Weights of a small transformer language model: skips across layers.
Each number is 500 + 25 x the weight over its row's rms, rounded and kept within 0 to 999. Layers, rows and columns count from 0. Numbers have three digits each. The size before them is the row's rms in percent of the matrix's.

# up: layer 4 MLP up, 1024x256, rms 0.148, rows 80-83, columns 0-255
# down: layer 4 MLP down (transposed), 1024x256, rms 0.0687, rows 80-83, columns 0-255
# gate: layer 4 MLP gate, 1024x256, rms 0.148, rows 81-83, columns 0-255
up80 101:503490551477466511502459469490474482497500471537526461508509519486492465487526495487527531486506521542510502501486493475510527516484485494468529465510506489485518520447551499511516511526522498488482484503455479489484482490503530464572547468488496495489475550496510504519466504489498509495523477479503482535470478502459471470538465498496475486522515520494504505501486481491499494510512459484476520491482480506512514501526524507500484490527421538483524547516508485502493476509466507552490484465508553488501527490500508459491555524521461486523516513508517514491474479513487511502471532489519504504535493504489490502493507499495512462474546484516475519503477482480508478521489525475556459474507527516502518545497501598479432487539516481501535537520499549544527548463476446
down80 101:471532487504471483483529480515475487516505487483500448455514495465513486513492475494486516456520510507518478489514452494499516496473498448484505534482487476460532477515553499485534482530472501512541490543539535477495499512514503467533518526544482548494495465463464528498510486483519543496517504532540527496493477521511493481543486541515462421493487504522481520512452520499513509521520504480490497513511496475481491509475529548531489512552509535459498462463466442507445493507494513488506506481473461475519508488501481521504517478523477509531527486492505480451498545499503496497498483511515562498545508521474516516481532525539508510494519475461536500489499540527564516515486486486517536453521478487503455468519500514478530522521490513450484520468464504504525487530494488
gate81 095:486490550505525440504561472419483435535475486521513499547497520477481513484508523513524523498467503518475496537489482492510475510517505473479472530515535526486468480479517468502502520496521441497465482446497475505538490495550475478522505513509505466540513482446496536515492477540539461492492522464517508491488487495484482511510496527465518488524506511461548517515531499472492504481451490528448483506506498494495486503508487507476533491532507477514510527506488512513514477494518516468517484545526491493496440519527507507515495550488488537469497515503510538514503514496515492465470533494475519498503523510519511491487520524479466490498511558506504452505532489470500536493467515482517499526486489522489483535519569483477504544451521521460535445520502505451491498478480497
up81 095:523499481484487574455560543549452473514496541523490503532491513496480490519498498487525537531506521511474517496501459460509531503519493546470467492499498497482476491482498482512507503506528513503506484497448470492533520534555495501548464528561493448531510503463451569514481506507454501510481473440467534525487503491490495505479490517444526498502480516497537507481511508458509485468468502506465473525466511500511467495504466509499500473516527443504484490533469539499493442517517517492527461507499509481528498500485505504525464524500487505483520519492484535519523495494492521492468548506538480495510534511530490523484491517492510488486478582496473474464511501510493523523488512490498474506525508501482507520503516488505488526479543513467501474547483511473469446500473495
down81 088:443498571512494453544505461449507514479493446488514543468531503484488482513502524508470457513495509492503528507531568524528480488507509460492521489534548538509509516526523520497464518436482466512479473453469480492478489485537478485470501511459512486482535521490531499513434473518527473480542538513530455475513454537504556519499483488507515507523507490486497477503528509496488498504521490497511521468544470542514512478513486516479518451505489518482488510514494468514511507483514483506507445523550507501482488522503492470530504525495505519524496530471481479496487502529528522521506530491476509492481515505494521523518515491486518481544511509535485447500465481455542495446485509504513514502506508518543461508489511471482490524471491542492544471504476508480455506477468493
gate82 091:527515516513532519466535499539490541513466489467478507531519513554467468441515475534512545520494509478526498524510510501461485520529481461502496492461561533512505477499501486495484475500504518469509511520514522527487526509440500520490515466510541506474539483483505497502508511505501478503483475481527507478503495492480472504472492487507522530568501519472472470452457470527493515510510522481482542471516451493498498506498521492499489480533500535449465448507502507502527470506486526538519541470531538502492552498512499479506454523474487500535454517526476527507491543517464499457481490496544501526528513518497514534463468519516509534468485503511421506513480491483478441513480517465529484501525477541490500537505507493492507464503483536481459462483457491497486472512503499
up82 095:493490541494500502501466495456505509489521511476518562456484490555534511466473494476523484460488510523490525469495508456496473466505495487503477483560498467506513504508524501533501521487533497522552484493474467463478524513503501516509475513538500499496485498556481476486461516491512531486500495500496536499499508487468507453508437482506506530487498530514493556497504503455547495532509506510539480506511507476475506470491492505525518531503536483529559514506527514498501498554523441509460478452490452496483494448471527545545497548521440529512544482504550510484540489465477509510549523499487500477501454453518492483511489485514461480545487489471542518479520526504498502499503470518471482509506543489536502492523495477475493501480520477488508515479542487475484520469505493
down82 097:517523459454484500500535496519482488490530459529509478500465479472518493499481543491468504470508505495488473540498494513498495494510507525512527518517492502495499520515523492526519501433463483510483498502507446487532476450543489522519496506553447508515512497477512509490531479520528535465470492453552505492536494494523530487500540539519482452506492513445545535477478511521494496442476542479520485501499493530524491479507491520475557471536468496504497505490481473507476529466507462490517493508516520492492519490543493502529494475502496473517474529502501457526475452485534496471481503505519487529518538488497496488492545499452556498525524538454493489493488503493545452508458516519475527514530492467531482520503451441476504483524519482510514526482504577484497482508525518
gate83 100:487475500493471492509478490497499462495480510442463525525462492511512521502525504491493428522508468515509500464483496462507491473467514521527558497513527472453496472494463475520497487525507519507517529489461445503524494470499547484517506540499518463502436478492496518475539463615489474483547496517504480510486495506467496503492498513511497492500535501516536489489497476488536497505475489467482514548471548492531558541487534495496515543507534499488477491495535482448533498476510461529550480523480507463501495492549440514518489502512504473472494499504514520513533519490487517501474505483492512552476469465492485512488480484487488505485506535485500491520555460531520499500539509461484497503545492537517487499492511521529508536487509530477500535475500502521494482496492511
up83 103:527483520503535532517468450524483490481483523488504521500498553472510509486499498504505488492474524533472519469494533492452492532486501522471553531531478492484544494502487506479492507496486540500483474490474537504506487528513499534521533470458453504491506515480486489481502461514457524483491533515517502466486491502509456495518493441520465520482469483466523486471462531470485461532527537501514504563500501481519476525510482501486475512538484495518483508520530518489519486531430501520456524517490452510492500514484515530517498538523476510450537523521484456486469521471458521527515515469493516498509487484498473511458485523521511516525494486493475533528503463465514488526470508517511528492472547532504512548520515477498569541505465488549522451508535492474494474521541460
down83 100:483506483515537475503498512488517468500512502544496469483481525512526472490475468455485473490529500485505530548493535491507544519472496496480495520480481534510425497500496482523503545464537464512452525499477466508480500476534496515518523492503526524498500490487475493463475495485472555499507543532473476473509544442499488495521498524517521467510518489513501505497466494496494488475488484477484514510528492516487486501482518467505523524477464522498522511487464474474497524523492498460491526420520534512503531572481558491530506505464522502496500539465518476511508458549563513497537497459539531488508435530509476509445498522496510523481505489526473497484476483508492504477528490469522499568520508514509476509487512491485513493474489547492454486519502472527546511535483520